Each number is 500 + 50 x the weight over its row's rms, rounded and kept within 0 to 999. Layers, rows and columns count from 0. Numbers have three digits each. The size before them is the row's rms in percent of the matrix's.

# v: layer 10 attention value, 96x64, rms 0.145, rows 43-62, columns 0-63
# o: layer 10 attention output (transposed), 96x64, rms 0.182, rows 43-62, columns 0-63
v43 085:509555503447487454517509537398537501563478514485497463530498467456539470456536443510588358435562563477489490427540392529455451507474530542449450519556465573518548458489511582557449577422539573
o43 085:543560512428439489414574494475490512474549425483476523417455520511493507490455486502446520578464472575535493457484503434522662394491408510557476513524554502501483590412512497580549529558464519
v44 104:468503521522509510505529541514449587479454437470496586562502484482452495502562418462349492460477565453505521483468536523477476550469570603559592458517543513499478525450526403383488543450560427
o44 100:424522461521448554527527485537555514494514569473461497500496474470495493438503533539554433464434651436487538452400520520551464519577531534568503580434510446365575458571512457525506463480451466
v45 085:560601484502418490542497463612453463499543653476499487489448501501488470496490548476517508433447508514514530422506554492450447436477569445440530507577577507488543520381521438480504606515542481
o45 076:546574467520555536541538599406544466472468464501466590505477418473521460477544548467505422410399528444484526463466517476490590390577555453487500542469469550531505561573443553475518504433538519
v46 121:536600542505417531482444577467516446530517463553489466542539510600443482432434519513534401501485491451555449528560471488486506537569553491489534504511556477497591522524398415529426453583470400
o46 118:582446470507481524582571340494551525487465441482506509517477534468553459462482543479543590527448583548523435390464467547492544541481547474484474492544456621529492462452527551456489517442511420
v47 098:460486542507456488525515537398460460425568556421525556477470525519561587449392568515440504562468487581469517509513481502465453470395455625507511523519501452606482504507579460497533485572458534
o47 091:500424451489561527538452409560417416479544554484560494645524497492559472491552505502474468486417558513539534515578504444478498498481570532566526539412486401536435524467488421444550489522476560
v48 105:510610449528498426497518523452437478532594480426537489504479522496529503474517515488505453473406540516457527496408546520505569544586501452525433595546574430566433448481585568484535484393443475
o48 100:474544507490491463484481511517488425499553454515417489520541490571383511395511453534477538629504505485538521476614534509486536426548566586491601517454414463528457574513426445472506528462442516
v49 091:515589401464378460598527528543504535494532469456540527547435579564490538520568448453477541444563464461415543573429473451563543470540449499537551507481449452519531518500486480530555470497465387
o49 088:567442518487488504533493477522514474435429569491504440476509542527600407446441581557557463557555483384433645446536560572537439455530448507457509468490434484506572517477532531474489522478495535
v50 101:548461420450510528455524509413477443578591590518466442579442488442421411429564416497454540493534475501520525434484523510474456505465494530588455589530528603539482461571474553517515467517523527
o50 094:460524502502566447381586551555503415462531455568531509442487596538506495507571450475504426559444464557514435528506523529558538502474398504551462508548408456565437540444485534517493446507434576
v51 110:489536446577507469496541513560512546394452547483388570462387515469515576546517495552426498468428485482555478605504463567460447550549544439580496552515494545489533446462528520476394485507478552
o51 098:465423595490616499484462481460519559515459452570509518468559428476470468418529478522503537452527602543471515453473408435492461476506528515484510511501554410569593457583496433592467586467513504
v52 092:545457578599511354487549560483511491523534505534462448504448507591462418518453476534583506519474416566486498452506463474463522482502540453516547555526374583574485531420494550525462529450542501
o52 093:521490443431441526488520573408483473497493443454485551499472486497488503448523516550513513558452398514476450530517519477541569507407506595434440461514546505707509564534503444552446515534518497
v53 100:449590483502416506493443524526427493438546506566536517431477429478501511549426405431521480463501465531537535457563570444506562578468501571480442576543469442531502495584390569558443549530490508
o53 097:493476577476451514567588491461553417438575487566504441569405538503502463565416457471540519575455480467482492545467429463510466514492504541464494548459483476444454535463402534591569555514608458
v54 092:530418436409489430452464609526470492474432541444522456524509506470424424525434545565498482526448474491527559551572569458539639534563511466484460538454448573483512479520574473494510538469485584
o54 095:481524541436477471515571530459476497548497601495527547567443448614383520514609428505488472537495399553440442432585443449604449457504562517498516500546524504529450483501488493423493492510480525
v55 104:455405538511496496507467468411475569516479406490433575528479455518418591420426482553557551472463523529469559432524530542570514466376569512515506529494540567486506599545512519529527483439435478
o55 098:433509492471464596487563508533416529454466604433493561406532491437584456510565541492502492558542527483563478481510502448456511582450496431564510455484449362534430548456473520501557481536558540
v56 090:514503438472458499441475448450485493479466516489655525521499505506521450570432490554508570475453414431579455506458499481582513496511545520512504510515518436498602567527615483483567474382511588
o56 086:479436539511522490621564619436442537543442522494497563466447486521533581518434501539573468453518509583528510536589432497537496392504546532432527445482422428489484480439508555441466449474524523
v57 099:467520455426576481586461442447423582461339517484499463487534448587515448558580533502473488580458494477474485474482566438491526456475480517505471603572487509500511547425455492555504455507542566
o57 096:421424493478461577474472616522412439588548425504497553455406513478444520487483426469492536520508451565441539523535519494507448431597567429582526438512507533554489466534573504477524495521572525
v58 098:508492462526532556544502441548448422569445427406508554539403523512464580509434493441531503516475423545559477567501481409456491536450516390486569443598508498502538488473538578583547491532465519
o58 104:487488514554536541463514445414417469475457479573447471469540459524534592493517409483509504498520541416496609521545497395546520538475481463532525427467499511655571512521471503503444518419584457
v59 089:553479554517458452458495503463422490503502478630539524460496533517441616485600540411607469501482510454402510534443473443479464511529548563454527573491459509439527490483571578499477581533540442
o59 087:523557461502424592501471498484578455450468501439499485494525380540494505602354458539602475537435554502501462494517497528471482541575437522486539538539523528519472503518474435560601496409552490
v60 103:472478482487472495419484437539571501608475600429504499549547548542552552616520486478453493568492504402490521490497545573428470394470489547504471600398576522487443496485526515487508437503455476
o60 106:472538458510650496488479506544449465576604481476581502426519457558448489451467544446497424470560517529456530602535484446406518543558538484497450474547454492414478480594502435533481547465461523
v61 094:557463499547514566531540579653405443516500455517480491526514448543506589451435528511425524498573438524505437465424420494521480451579547506468473514369525484509489499470474595493462545508526506
o61 079:526565473569485502418400505409517494535549555497449544569520492554471531464466523425476517436577616413468450524492531474518450582438439509501519490528512498617449398451548531533504527449532508
v62 106:455543571390504515525484509536455571496568484488554515438544586557575438452486520549525528503472467486523522464498486452451500542454484432553501460433429572617518554520490520496499538322483505
o62 094:563481459530568526544564564500438567506463525477427509523416477444505496479542471460538522605586376396452443470567578491568477513468534531447536558471504440494485550414488431531486478554457503